Weights of a small GPT-style language model, trained from scratch on English Wikipedia.
Size: 12 layers, width 448, 7 heads of 64, vocabulary 8192, 31.7M parameters.
Training: 782M tokens, 8438 steps.
Each number is 500 + 50 x the weight over the matrix's rms, rounded and kept within 0 to 999. Layers, rows and columns count from 0. Numbers have three digits each.

# layer 8 attention query, 448x448, rms 0.0357, rows 311-319, columns 112-223
496468517503550479465521442397584621544484538472521409440533401481490499490559430478450412505448490431528422454530603551580438609582476479447509469475526489450491545502468603646349523515609406609463485513586531566480473575383449437557468449521548451550456496417507457521599523451429496508603466525407447453604447546483533430603575485524
499470446412550453426480480444576433432367439518471554439532445494517529454492560432497454674486458500486533552491513417506484446519519557608564473599556489453533432501491488498529518531521484484482575553456523323541494461401442498508507523407630549397440437465433477554439565524519408336456485458498464461506550461527467484566617492493
534552493571501429448478553489460529470542395510510534522527563461541530490488510536473413437386588504501444626540522465473509513558548585451475491453523546568392511392531527447488560461444547480516445433445471509454449537541473503513458525469507630512495489477546633457622542487527494509586480492483516517530463530434496490522568460536
496471536577482510501441459548421397426523503545521456583525514525392562507431527516508509575532472465419420529571527570519462487541409615554510583530470527550512527463434562412465501498495472435463549432474454487621470478440519387571445515545446518567403422475455564503568521550550597522484521535581588522508464519487463530530519458555
508427521516553562412589486453521479473536472526457540488602431367519360531400581499490411494547433507600569520426512508538467591492489531419508484477460553503524527537498394570507426417460426466502559370433501518475459563392528549434617453513647621522449548539533455520500533510421467464504579490485479470520472473506456402552454440584
539546473496505576481514483442493495508455429566549495607531530484410399479411540536481593460465469496466525488440545545593502563453445462559455547556520491593553434482502481523537483543489558465438519499525468519537440512481531410414664475510546449484464544529387487592431506507557504579466534498470476529431596519498487433440420506457
524485525450652570547489467534452481457486490478538509497497395606423560471468418482402395492489496600515505444565464485603487492444488423432512485589493455488514421518494545527497566472455457627613500546579547524541438550599485506488458500463565465486487401563513573436549544461406551546598476535554455476461488561543490570490554465545
512511597445467443486482506559507533487488529571539477450434501440467475606527454500441546452554487490394457517558465480571555462527509550490429488524503513525449497492499444442546504484546557478477457405487543526581480400527513439452642562478463494464561555507417464366554485501450459413557418474484553550493523467416584518410484506579
557514489470492470454633425550583509446523512436548470548497599626497421484461556539521513516545478401551537575552522551473485491490535414442578574550429526526478496542455477456456575524505538515393489496461497466327440515564495416537532511485549516490452510482544600440484528382469541595528565514478566446483439627504516378387523411545
# layer 8 attention key, 448x448, rms 0.0358, rows 311-319, columns 112-223
526452488509479387385557437453469517534423523531402519538508406605428521424497511595382484497475459524540463466465437452466541502441526472477524439549454493468456473464551529447436494500425501495536573478548407572471570545534385463408392479594505476537567438492519474453491543548493477531587475558464602505497515612484521632590438485517
421581482362460495497535478670484506510415486533537500558448597497504538503581461452339524456513579412559590460520470494550473613438494586455545575493557483410479570540500509531410555506596508500473525452453480415518527413499482509426520461540415542531469508547437483525468542413452424556458593556433564406582479409579476586466498454548
561523559485664490548519550520536503543474447515462555361578503435579553543491569475419480418521483484458538484520503480505509558500484523488487532443440507428506496398567506570498523443458494441549576510555470445515438531561565452551580519422526516416482476406398499580483441512580472512517553455455458454480452554581463438557365494457
483480461492523494464490467481489500476487490586514569474484493586393512457482417422550468527459444574485550499417454502458438529421507548540458467471427525438514498514529469512473540478434491463442436544327537421440448485496482546543417467494554535502528422508588395499478482461491506511429527436499450645618503543589491472528543535592
431494422481580531524579585542561549444531411493419519504573506508551547501593481498531540557457416601564456457477474551575549426507468496440481465560408538546473538492566424574461463593579518604483539456451465624522516487471423604603545331471482688572510611458443439586405561589475469598483553477639537575483578474494510590541445451544
536490399529535479445591517477463440402519515549483519427441461522520478454490523496507511575462453532522583480476463509468540580516565499540562549538428407473390533554528452505498522538486444503564529469513579577559475517520603516542469474459400414480531497537588585524495477454472428488467552546560464521495482475460512428505571516437
543441517554472544430443515487446538500524614495429552542424513513504555507579513532527455538433592480482464492528427502527501495486545450550434462457519435498506505493655555532494496463435510545420459450545503426490602429492614447522505595578536457487526526439539523482547417549495487519419459460503562433548506499485537512448483508534
539469434595435483401501475537529549501403435545491539595560514471631472381513553573535428515584460506575526459467435550469448487516581555523496569516405520424556460422523537548476449511462509495504359447524515461504545398442569490609551563434462588521558461472418433488610437563471485443527488514394567475543551576495380538513417451510
582532446544475544501523431413426414506475564482487412434430529456545530562477482482532542553463530432533521419465482431554536469427373336478495483511477430550397508421545577462519461357526588544496530445635462573554466510544458456486439453516522527591401466553464495519513519476500477626545490507474418468412610556526512494507487479434
# layer 8 attention value, 448x448, rms 0.0434, rows 256-309, columns 112-223
516506372526534448497506534524495478520580572491509472514451495579509477434468513526453466540519582523412442494590465399518516478470555577537397489456579482484499414498469506570482562559437563518479429450516455468493436499540448581410487552524505482450582401449557568520512528477558516505460434602482445497486544392482474493531529555503
565531546450532515539474478486566539523509489485470520452543481526440522537591453403601528510498503516473496461416448550485491459566490563494567530502553455505445669459478508551560432558479526441449408510468432473469431429511464432542507531529476506518553440504518557546375576474439428526456436629505445540452418472520406486541481472564
460512487479499523484371549478559420472607461520517434485458547519519560430453454458578464549576495519480489490498549537486530449535457450482458601504521469466515467433570454489462548496440459524515501556551539470458473555558521509529492539466475491543595424412500482463489550573557548489495455456479471449497405569506510560498580507483
522488438483488468483442505467506572465493488457466538559599464524504605517639610560535511542564492432555531527458540518546549481502446526485466460514471525473393532527454459440518448499561465519490435477514447520495396534491445496504431555463489508498500407484590497500388544478389442470426525579545522574578486403473544561482496506537
521433514443492493527544516474493435548399553536534570501592356490458588509456419439435555462625436470482473475464468580509548427510514555529534461462608537454497352419521500543490458641580532505478581441553606474446378521506361528448503602530513503558434442415450491494534487539535407525521592493515466523505558515470459558518482572522
464573490542433497531494523443546571470516390490549497497462536585518387593452603453522461475531419501494483472508454537523495540506507509503513506571481541435511507535544465586548457501487445505591594463520381459440510510527456544353386442400472491527501487562472463502513501523403550494497469367483504450528463414501585392505558469506
500551578577469483508506480485429468576515493467482555489421437466480502526491483531404468487493510487523471483501572546457509415512504457567482552573570523458501512484408524539451570487415458426426477449483427490503447510425555537507473568539527505529517522473485542451474489500511433544458532535508491484430422537518445433500469477485
543542540532427592600468459477424494469478398530501451429478503499498562516470505481502565508406456550501555451545408564491535412556540516503517554465490495501530626463545494580460580527428539516481521513488543550530647526493482482524441570429603530466515458635451510491473497524513568506528453418544515437497474441512561485547480489464
521645473464461505562412423463560492498578460487515473500503531593436595485461528452495509442470493513465561622512520473499456500520444492553434454508406529499508569396557513426448439522504464580585491526494432502532571532490537570494476512433468494478529499507487549498580495425599454619460418517488505511527455489615602530495510452577
472456522463473463488576546528494521465469474504533513588566484461522513493505546490499480512606442541449577471484573466558450532433544475523487528547379466466539397444528487535515498519546496533541369483512549588512392520515401463515530403511475479511417455550473582497608481500493472498535508462530522533447502537568488531506570501518
479519571594535533533506518426549587547512504469458572503582404502537470517493395545471536510521552477496540458525553432473566433557515445512557554473399477392530577536478491533478584565487548357416579517527451444421614560462406536451463510540510565484602410483510520470431546554461475505516561498466524540513522460513391467466540439527
470547543584371463523465507444441435531520449467525442535505503455465516410546513397512520501510506484472500481485397520472526511605506525541421463535476486524402471496488474457498588427420457488525540471478408448546548514554564489526498415503446473526542487435428457483529513486413515441430525596521538491491543522541450539492501430456
446407445587471536471501510508390547511493388492395482436459418393538508511452486551468479596540490525449444481513496454499514412511571437439498533508548458498485539449359498489504577489550477621513522446493585495547419454542513496590458477476589465462485547545522532477561427442507565443487591477498499550428442389490450449492537534441
472475517614436512493532539588543531508475519500525478503496514535484537466433490549640495455521538485509457508521532464448533495460519571535562474435612417405481458580528515561538586498532488540520465505527485480503485558525453513471531444437440491525554545441556464551483499475451495476376492536498539541427448522438467460509508540514
504505503531560502363402488459510416520499560531466416523570446579454436490429484429514479473550444510479428504532578466480453506458568430509517530520496477504505511469462491467512505532465502493556468505546538518525566502522495502519492488497488535559486584570608456505524425516439349495507544535536543560548567443541493504538484529510
498458496483479544588559594488515492586456475493494569503432557532572460537521492568557483530500493576514497470505551531385554461534507554551549585490541473452531441489523475502505539495536503495455569534526512550502575529520450588549435429446507467471543510517544470420544466567495500485461413519552454565498361410499575495568494582461
483505580480477539446537619515486405453587536481375534491490493501593524432466467513518573516470456609502467523529495542462504531446492498486456536529476526540490629547444510392478539517410523472491473513501505409559559544511539413427525474532462502554625497519574456558444495520545475413537517458503498530448470637468566495526470477511
534442547390524508519489544426537553497538483527452516538542453596536541481481397550441571477489426420507542443525653477466579490468515449534428565496534582561490450521510488640475488546495531520474459504508476477511462415544572520588515452627542517522517516519514507523513506475573475521514461456524447461594507492519509471499564613500
457527501468519457375417457539487514521502583509467556473435506507508561446501502497471498567548591489523528583515418539511553562463486500553543520457464521552523498542456498475457452456472487531455434521515436424503581449432511517528561547582453503505552487463513567502570492503468457540512513631520499451516503481446576539527505377468
542573491516505427530539503538437455491492504517533410477497488542502459534495560488448500492571510468511511586471502413498529512474524523488457465491549553469472394508493536515484501560567501542460488471504424480475436508486465503443404533518480517490585536479527553492521452441457514551488514534479501459479546506474449508535532509510
503525512586553503546568491495534515538543478496512551407497470389562550429506561529415604511540527581488447511582556441475497543508429381444488479454509569593503529489427544566464439553535459456457446523495432480424517544484618546543580577517534477437557520471482480478484501524538551476416454515520499475502511466526411522535424407443
496548576587473503584470539359428446475590489499377522511506491495513617481474471480424462445610392576501478499545540517484501521483555438466564505491573564538544572491450502600524558550538599520448447530477524459595493528517413525571494562499484488530479473548570493480509395463449571497550526472437537566501450607495474516466575476495
468544537494491500480519473513464428516419491494455441523482499520541546537526563542471484474523583428467484563560457503521556521495495427530514510539561553454473460580480498589518539501467485475339524455514507531457476462523520529454466502453556487422458405500459493510531475478496525517537490494416469513506471478566569508477431489476
539480505431503528477490479497491369548492484564428536496490503534471539534541455543560469485447458434507425572475428507472511485521454529539499479545519483485491456546529487554474472507538524502489526436516519411504446488460529545594492507556587507467480573436470461508463541451427482543476537506458521509473511483481501503521518496517
477439448579586459482354440434450449461486470489528520513479531469540489549530414472507581481529440526518465508557595521546481519497483499481517508455492484481494573448453470496397522501536536469518514515479514630464559394483503409511440479566360552456623477528526514489568588536526487561496482500440580585537472490419536468414564427484
504513491485439553479458536551542505435573558499511448498494469527522540567464463561483576477592466539501450559469434442531514525506465491570451446522582478502525471516455527446496413486604475513573468485516491498461367555505491528466577437480514474517451504467532522480415445523544536382471453448466525446417465428528526482591484465525
550536508476420395565556517559464522462487496496483546443569518591510506494512497476425523484491495552545480452452434513420547584455493427550509498566507466540524531453585539423579475535493578481563564438492459412553497525431498467449456502434530537399406527396438423528622532493559478508490496506525474418486457490456534386488534377585
480551460565510486474505511525478525490533541506418501507507473531468514477495526487552603592577444520490530498503470539493518525487520513517540507559511416465480443500482487589504462524499456547463506520513499515503492500493402458411530474589464466474601531429461485472476521460493513546508470478485568507516583497510426453470562490518
507508484473582472462504526449524529522474521481603509563520458567484534535507565473490373449483571523471529492551540501514446487523551446450521577485538564459540456464636487462548569488522593572483477563521547473552479531509442386498532558543521485526456410455487564554466507468437692530475550539453501579464388499512553584447426544485
470532528445447483440491545496506453507424505528404501484574474482482504391474399558498434483467442524498457414434515481598489611566496538450460409368323504414456394473305526502512473408458428513548505518511638484480431514534446496469528503463384516500640536517457433569341486491554496533486493413524500491527462391566489492412520464532
460500529462539482350504534533494518477508475500470507527522488435519466542581429516509492498467447479473503519474446450540471488545458571500551431557482475494597530489464502516555426486403428506556469443493512425474362504535473488440447479555563495554581519453580472486484484535534500521510531400503460551593621554474466508451516589514
416506487436523461502467482508384487487475500498487485427557509508488466555559584536486564538501530496540476493512422547459389535522450455488479526442390396495538518494495499490505444553527489554489541537499566485548461475493525431455409485494533447497496529549470464459530576440557432471462574507464497584418514539569595419487511531519
495519467562475549524522508425419473489542503500554489487581544455473533436520409543484527437444442569509464479535501524541411514532465513547485545530558504416443498520486504466478575404452532496535485540531595456489493419454533644487436527491531464511550496493481475486579470467484384582526474463474496494481384426510495500449584447518
474487513539488565439433472476403464534523483507447563455423472559535492543603434398479424504491542440490484500504526474481571467408563471542538526439517475482526441464484536451476570550573522519425430496449551460462363497439518459555454473469519508487577613545591561488501525525544592524461472476555411420433467455623489455480580532398
436454505415420543502529475592533449513497557553536407519471478511462427521436492510571533570563461465501589419420457525535476544578468495474553465399557457461458395601567560555548442459396489472427525578481597470491510501566611531323505449530411462513571505530468479439522593420476498507477484539496576483502511542486567522560455506376
497537502569517502388540501439478514479539405471543482510504554592471505433460490448545462504475488571532491498488522460506524458488479547580463524481523495549509469412468507409460520480488480416395537479456553507456572471488558462438571492533468511414430538558557535502460406497554528522455468521509504444449635436420481511476521580586
476434519516461465546486533548589476478499518463497469489523560463482534467528535474477466440499450501502489476546464608505535592501432491480581488483473478491474423471540528501489465574489490577566558576483546512507564550503466484399572569406439509439471502554442430518551474514530639484462525398461466467493613462500548479500482418557
464442544466474450514506450559441460527515549483493399566389476506494528577510512425414488584520523503518483452492524526472459464556472493510583510478544507506514571516522496434432409503413516522429541438493486403538415551542491499502472455487546510616484512553490574550527518487455520560406520456515543501525484591443559487539582659362
499497508518506479446495511461462445556551515514468566484477569526535532571456537459538499502431530533528506388491429580550551392544441461523514427489546520468548498484576540549516582583545462547487480545474616533445512514426588471550545461439576545467481548537492460566507595577528438484502486436572517452462528576532446574466470568551
451552441495579403515485510464530506500521597455506538429574483549511453486494489467568583476480519506467455506511620517597471418484612540499476513495586476514446443462450450552507510472489386526573546526516537596500530590592519585531517514491519511421462460518424523491459345471496600585459561569474433574573547582457515569543529591549
526534491498492454492592525434369405525464424492437534455535520394567482527430464505564563539610389475467521463485463563522471615465541458493513503539524474468398435532668504373541520563501554563464574456610523531530485424556518457438436455426527495494490460565491497494527512538546453524519476512555521498469411575525529543508539526580
530529454523475583505536477454419571516519520585467441503532561593506562441464491540530521476591515526483424543487611571483453551413541535459412471439530476438482435480554524427468575580417526574493508510521621621457485456552526534537545453510577478561511499419493486498407629504571463531603422520591550525533542509301501567518507450512
524563394509524447542588522459567514565441506459479556496491537593533520548555571461606545484458445512509491463468376586468526634425457455488434446564554501466422558530335518449483460454515495468530501506491382479446518451492450559477432547483517481504498550514495463450496503537467542503522484511565514538512421415507342526511544415462
485476443484441508422507542462534570515511558466500526577519507433481482516467510483549461584475463482486530488538509452533506468479571522491456521426508504507508455495543533501551522394375510516455427474505556502457478476445540494429515591460597498436540547497554539493410430533536423560517538538488414453522434491485517482460535471474
491536412457498444464487548539494461424537504489432463491512488457488487432433438468463450497471431516522520537424571505478530579468512520479513460513489420461437426472599514397443503604481467488608491466450475417509469549462523483540549522443539446454473448552509393434626470482527384512591433411557468564464438536524480514521533609473
450473500500448504529511594612582465475451442511551570501438582602516520457490477507470490488552445599507459469556555555528482596510496494493510473483507467511462518447497491564480520482514492553466411515498529588537498462461448524416522558473573515501509611465606492457563570504526515418499502456417495552520508532402461500481513494486
495495561440506562487555542481543393591515474506486611595502467458527530535498472493570529559568431534513534407518492500503514459477556489492511527593536476493425487563480531411535494491427492522410462450538541477515553494475504516508506427537439466539500493524473473462454501527446482484520547476558519484498458519506501413413441483514
530499505485486515430519481551465492469545529418475514489486522484527515508505494405395546530444477424511469459553427520515409475601547520527514427441572539516617449492503465437450509461620455417510532488491549607483466489472468508449474367560586493528514575455466521520505521487492510495428474524462494527552518533570411472537633661487
481506451458493516562431496514497502494473460521537512479533453459512557511524629483496511500500412575474562532483475417573515467467497521471569608560532504487469510500471532490481392529557509562497458523511568474526555456402562505471598563519536503513506503520469469587463499487558408509450521484562540429453487483479468464545484520590
467500551518604543536520486497480517542488516497546493501440591419518423551480529588578488475493510478524554464557495518525498498415574542513516495542555520522486434454599483516525526553484500491413724512560530438477462485424542492530494539464607454550405477551533381517525440485541522508527471445520567505475493545510492568487490494498
464504482439476494574520580604470528501475342507427450454580517340450475505465441531506549469554433533519516501453541596438542605530572489449468441469449553515472559473589503559521495452554549550486505484507579534536405524543540405472496462466492531601443540542542463510568511532418446477515511499467487533460553524516497402453424589466
520507424491428498519420480434492610458561464550422481518484540476439541579537524465537405434526536506442549481475503508505568460468509567575511545509520556558482459500559532476469484517582500537501535491473456560417468510513547521570457506481542518497462516606577497544504569461483491492470521489449497476451517410508521528473586518530
505504368386532484578488438486562530487544448453446476437540441409487488439449553509583514473462563494488539555561524506522541461506469548461565467501335436534416519469492467571464546493474526481481529497473520543437483410592531449452451450527551523440511512501489561472457483560475480521416420415568495457479579487466586529447521545572
494544461468523483530521393514580473479415505492456475508513491462542399405445461548454557471462531497497437525464499564432462411534562517449528407413497482552469549411546467580520485450528511529561530533515527459485507569558532530568483626430484502507515528507428505463419506484405439511508523395519383486496469499528594532470490509437
# layer 8 attention output (transposed), 448x448, rms 0.0991, rows 256-308, columns 112-223
466528415414386509544457520571480497414564558581506459520484460559462567409452499470446514537507562474513567613485641453397431616478530515474525520416509473445553484473568567511548516552556453461377585521460449485379548433385550450557482441585481498433497452475509562498521526581466495502437444513580532507460425490504571536540397609466
494527581529461508458501562532483425486473560566511479448505584576499445430540526458410455444403506554487465594571498578546573468567527478572555613465467419539485521509536482483419406572558555561519387532596542502521443483496484432456519553462551452537509523499497466550402459495491419474514484560499534461628517493542457470438501512488
482542552535439439492483579533459518515460463455539584558498496463525441477552418465562568477503518567447538421438536477582514519578429520551503490564430489436456409407435500473559466453389423438479531555501484472518547535369469426494504555466477487569529526524474575483510545544430479586560470443494486462426579489440511425466455561438
511473519523489497530475428532506487481478546441509471586497523494451585517374523528491556397466490437385538396521575477479600424468469500429539482578518656508431541498481426514541453458512616517462495526519484516394483579558423433512482457545573519510516510543540575476464505437543543392485474585522412634517453491549571529422490481547
550404448527473516522546544550452501519556576514488517519482522410508484494506505475471500478539527464506485605484450469448478601540472479524485537532561494550426517445479515459571609569580340542505516426456553584435549437583432495527526544563462467435538504557457462472544429532572539540549538530461553613460459494550507594634478481496
513552468500510522519517573479490611467510573548544423494511530447539442493438503455475445526490450461473466604494482600597583545497492509541512487467548509490479536461550513421502536430587343491487578540487463526500488491595476491403523446566448505493457533474537468525401381512423563485515455499513562530527532467519475553469446435487
490512441416412478489460524557459533509464436482481485463517485411543466490502447453433440546466431498479461369532569487451511434513493449486491497536563516520507495517418538534420516542504541582472401458513465459485493444525506497499463524570457496488510542485619523565610422486467421531515452562594453451529511566514460578513459531497
525480540476452600636517496545502537497473598512478518473555517498453510491486463508464471409456507564539542453492495573491516522483484530482430478547415517470543547477518486481414449532523547522412401548497427450528540461570519516516474504426543412505473471455461535458580471453468442579420509461596497547521567508515452387538508558414
467535498547502491428502436485509559517535558582564546508485548582381536429482526464415467459459414545554510585625507420504475403463501518445548504496475514534553493506456567461594521395506497405540505578551493453512549608514449626497488513469553521477520498515641544483529442496576487440506456486618531480544496454494616512563527535474
554475577487524477539571522427454461467479454459480530458575481500553483468485555582448521549587442604432553376466371544496450521436482403486491536552558509421488415590464536498518451456489440550515553467535502507474506558499566496490551472551456490475467489586430490543496456519534455550560505491526505507450581597447483556527530524492
558496521476526527488478464498544540511534473467602524492450537539569493527466501468523501484568550498479483432433449504530526526513506432536580478512445422478505522455412529509548404486507596438520513607483450438525574504434456560505497460484475494505604424627474520583503526533535566532531485480489505539492534557519510444455516549567
519581435566449551581441481557489576553557521532477432545491507477457489486475483533527556460518511495464424544525512419421533544490471473395533500494459474466489537496516466472547480427478490533492509551500502467514492511572479492423473509520498467441500385452422415569543495415564518389435475494540575441472415527543505529472416532553
534470516496596528474526533496510559536417475435491521493449504543621602483553494438531473521538514425577407465521521524372469504442482485451567462565560518430593524542454495576497553460509332580474493464497424590455484507465550498571573429433471515610534572560480501529585502525513429583506470492602530447484624486558524630482490473427
447591442537543528528547421540518519489480457453495488524524483585521524415496440465597510514603499482553535447521530518447448467472438576480508419531503483471519490609499458459515532583610538530557519512588536557442582563564444471480537505557479543458523523515468478450486523548538523517505576513450557528498563594483518514513472493439
421501525459505527479536459422550416522516475561448596522496427409454493455536499462539532584510501405523510520421571525347543474471512589562544418444536531506423497483499487439538487614436355508528524428440484534486543455513471470519483573513452471430498492493535456542435502533621510490502520577500509533514502446502458424505540522520
515460507557575547552533498519486402519420505487533486559529534551382507525441459543566596511525571487454479514394405426530570548474533547526518492482515576545347448499547525427469505591549314491579546476525499513507415515387519456511482441466498538503512500551476474494526375396527471484435507464542453495476448567501512529563522494454
402534543484598493567489529588491534445560552563493538535486493515562473473489504500404411451536363538553527586522576444546486434563467529475615536471524509548519527527528396405528512484472447553589563571525465533553543520478548553386533492561514480571531490523466493494442467538564518466503398521416495485508521494500496393509601464503
436454497405631519337595469477446539596427504487499484598523498455496513516490614450498448494493484453522472404442464525510511503487458492562509470530501465527443561514409445570458451464469836511503489421459474472546480427490402528546511408461552538497464498453499588522552562508386517383508529570495569521495440472460502552516494455537
544520482612425531475438451582437522507497509545455526521478463489457468514501477496548482510506585519520509498490560460493468575641494513545409444445513558484409470418477477503558490537434449500506507461531533498595446404407513556464428549561553465528492552432539456570495516493554533478461487530499499520463515468515448477468477391495
526626624494424443498571618504509552515528515511485479450541580488520492476440535484488504492533498462570532634473472446453504581547555564450508467469496551489541526513443516489521446581530511502436508474541515486442477542516446562488486450494541522493418499501559490554525552459492526550494521453504465452518530573501569512494566450554
493458496552464495595503525463516489464583534427424516469529482477499518506493455470490493532486501490435499555470511500426615518472548531555512464557475512482544443529494512508546524530527379458495495556467369473573515536482533478400369580541550512320535464530456504474585478444435525588375564528443450435533483434532385516582429492467
533535545517682483495557602449444624507456508474600521478480506531592497487550510457503491557492559499453376504442497503580490452522509478512546413474592489620630485495408522447473479544489653495468611536474539503500523570490471486431469446491551566587471420489485481563533507553528537424459527475502490422426406488596456454445483388466
503553565460434507496471511582493504480465501470593464572509521530490511491548500472507424466541402389450424535452552406490477452534503473453480536496482507520516491499518473511550484526442494498408546517490517447442497538527569488459563444402426509533437446472487544466544477482535536512507510539486428543579497497512456503532389553474
541493495481500586447523415539530458429473473507393471476482431553437603603569517486575528508514547540484442501507513521425485570558428471491490479567504456518477534518472472567456524438551691502468490522565513503556447452467563479498523506488460483496524539536449522486484612560545525475536516518508555464568582428493523510560462490464
459485501592495518451443487559433505501402653531529458419534434568489500559593413480505452490544505540491521519519500511442552554571534496433526533435482527438540501563435497537505458453430485506528432608482431558459554497492460511483488535471530522560580555471483469529644450550549429498537371521432541543429534474423465489410400469597
412497515512478541511477520466516510503635489453488422491473529501483467484384530493439474506503605506604551518618497451460478601622547514500451482516450454452522578519580549461526568489454564494509527446538390544476594459524474565479524497524485478475484525634576508518402529520552481524474484504502412536464532535491529493399499499472
477493536593414479543498521450393410488499474548475501555559524544539480531541440542460555425447442493548560590527474509460440627535378528473488483517491456438424459432585549443518494495537413502483545474516530483582532422556506480475440464498477466503475511501456473498451478521458563580500451456510560534518330476508357637440503468540
506509495463543514463512542549503484449496456514508546489536480564488525404454477579537509486566509546624491491423520561519483597522493579549538529506593449482525471441483491505457475500519294532504502557468532483506509551535528442439462518622504455478458462437417577490489539496504469494520550546545492551530601450427536452468497449504
513506482476513455457496497518488505446482523490598480527476546476528475508459496500430445500520550519433480444523469568450518534519462547466584440498544471519531488484514567523567501498466999584471540475501539476530456542535477574519469527499566549499411477443493589506449514466499560519505540567469466478473443457501466533454553505455
374574543488494455498493452506550496511527529507552557490608415483416524527461550639539412590524456501580478446493512500371498460489531515402423566480596518508440418480541590575505463491487553501579413516519444515491555657484556533475416467501557525597515551451485553525566525446538505491492586447519422444425502461433530381509582544531
565482497526507460454450527482497547467439417535511492433509505459584487466567520500436481600437442486466497527572451538525514433504553492515522479497579496433569546461578466553572490484477325453581438464481461536506466486485559426450437508544470561473500525547578528514525542524497467418441538491512448469489519483549513500577520508501
484515390536445448567519554485525463457499523552521555533572627542458502507496499494543476498480498506428568589507530537485495590468370496559586476578533468422480479444479498520535525521501464512444422502592493491440457468468511542461499495533493409507516587593511580420407571487531496494542434437486387482527536465523487517458483467561
572469459499481586462526466402469352506484513527501486538475545525525471529578507511573467514543470561501574435542537564554509493605414466536561570488420478522369604503462505597442464424453464479550561498452542524469632474520462558515560464420495460492521467438554540521478550507453447530495553564466510480493522563416551532446522479452
477491474477469518496552530520470419509529499555457513531443488522497433516458543464601525530494475536506427541431551523488538477560546491523466599457528539454507440494502500485491506563614467591511448491486578488480403470466533480610501481444488515505488539540486547552518582520496536481440457517565533440448436488498545548475531512469
600492494462403606505564561531592458535479422510485547512523451487397475512479499546448537423477431478546497579410538614428535575509540573509463519441494467354502502450484362465484412489427502471487519431516505534491428506531639466469521549491418428433360502474388532499521475560655437500528590495451520497558494415596487419470465522552
473444491585495503425554496496504468441500468489449473529510478568537505471429474454525418495420539598559485354595478531497397529524498541489515403504512456438462480479496527491443499479480602454439550558532449384551538502486546525473468599627466531467556416473551452494586493441436547484577394577534453558447494520413558578485405554432
489456480511484385491549525515530496519516506548574536501531507514472506480520415494493465442513504485534440485558469594518414576463456528435504421485431452569507452502460485595501485569377491507460467550464564517530533646513602579458526483571551552563470489471445479500486537512476535535546604500482501526557611510485462526560550536485
553414469583492537495565545559518405535433497447540522443473543474400578575510529504419591452517516475625440488527462534533529455463531490553540551527517526459469478514559438531416509420485532466501478553473395483449575493597546518556513500433544506539515521501557542419511569526543540540454518358501584566574443448537510525514533461479
488541508405476501453410551490398527508558521582504472467438563507510462585499449424534418518436490457594479359520449521384567464464479482467547498530427495535501493549501519521493432514529338429457376563569539430498465487507568443541483463482486493474509517516464476424507438447583522520533485509590516497482481491483445531441577543512
425533561497531497585442539465479477502431561504537466626560516543481442432481499537453502496478562492382484576552494418484560529427429459473425357500464480640565632386481469519447567551537315477446397357471479429459506493444554502532536474514436533461551436591558394494519526537532534480497489511558314549550423493415533460566496384503
484496483451544481430508553446518443561497499483478484367571625494592401459544526466622542498440447540431482415500365513591509561494556484525495531631539519517468399492568475444472442507482565479548534448614515557510419504538555501466582393475554489555539491522470495469524494409582553538480530521531479538481510470548488492525594516495
560502513464542446498451503461470483575493482495542542566530421507563463526555454401462577565560403466577473418463427625449499533376578588594431567485553406524510438411526446427557519519567378524572474470473566500434477507455555530493474474576534501517503475582445544451558499512604564526547452433560584512508513460461455551443556487482
606548392436448456588519502455494545530436523559465448393443556472537470605449471530551505546526488523415454473443479532623529471559457485514418522530458520464388534511462504463311479448504500518389535530541586478516572464543477543447504571539530463474545520527514506588492464409452463537534487521583530501546479440486499554433409439487
564570558481466489512495462486430506460540512482585498531458513500403534471501545533493564526539470483402518563466448514525485530454526544532545587428510507507410449478558463496502519488485629520524559404457470517519456461433493564499514521504511448501449377495497498485410466504431437647491505594551420539483530561489502483531438450437
497537636418488525644552501474503392478455542530407519646567542525588441478519522504531511482426465491463488548557419442483485550483524468456499503532475478532448563517432523402654534529536407513394500489550470376503559493526469556530472446496548517468536394465544448419490588552478544523463477525579450543511471526521574509535531465405
469423493427471471399544552461499466459528509513560452510527393532430493455474467404556507540550591524487550426497469476476435409502514473574419573543518542567589557516504488430485560495444369549442561470563514488458518539429510508432504464432583568561491499506510644501541489531579494497526506513511616418514442505525524549542599512505
563436530360426526525493491522499439555475484491431593579557511464522444573535555556574541527508489542527497468512517454476529475540504559451492450536502495500453434535451615514571460554433568577515528430535533562553526522529508545544463442500489421487454591569464342448500495513514418569491483543571518422468474480446599441463534491459
514529506566515530396500566439482508478531512474525545515474413439506456544518423497400474496498459459405525495425452481513527432525513499430547486518490524418576494450449498469443480485527601523513534504535482491408442491474480513427516469540632487494572558483619519514531422491558478579511416505509525504510604416524533510484524555547
547496508496531485481508515473499565567441475439600499493510473511505528545477570483425576508532506586571426405593540377507504576478540554400461499512479450399535545473493539547375499514458489506506464539413526591519542507506488429597497507589580526494427513525541499484553473531555521529473475460595488475490536596525502540542482501494
468395561414515468514500456504435445583496477499481477497450472449533518584407517503520549536504528408555490481475574616547499532461573446545536499464491515528519506518589483559483503488501567436534480487498491544511468506532565468519626536432539510453461496498444508432478614513496548516485472475595480444505448506514499505474457507525
433545453466502549506533543458438526496508402563465500494513509447512452477418469479548562490450447483507423503490358475432508548462447509451454537572384477410559558444551549547512448479528536567452461558523518511476503568475456547475387466526559434477535538413500457475572470459553476537420439464492622508557444502431472387386507430533
544419410542595460495487579439498514530508489514327456519470575542511564392505451568460489493455531467480525580491463545477498532438373471450492598480527537586572474502498592439429555550539396455441547524522483516444414511518576480566477553419427405520523571549572465524490509525517442511429490500503470492407511495554553493515468457475
555484581538495519469553448421497431451565460532471425478540464504478457533483486552534518544474534519673503513459457497496447533525626471466532482456409502502449461529524413574478541399460647543486501546452422552507445493462485499473481409498456506464546519544581379496495468480464497470446504426517440499473547584496571446493513525465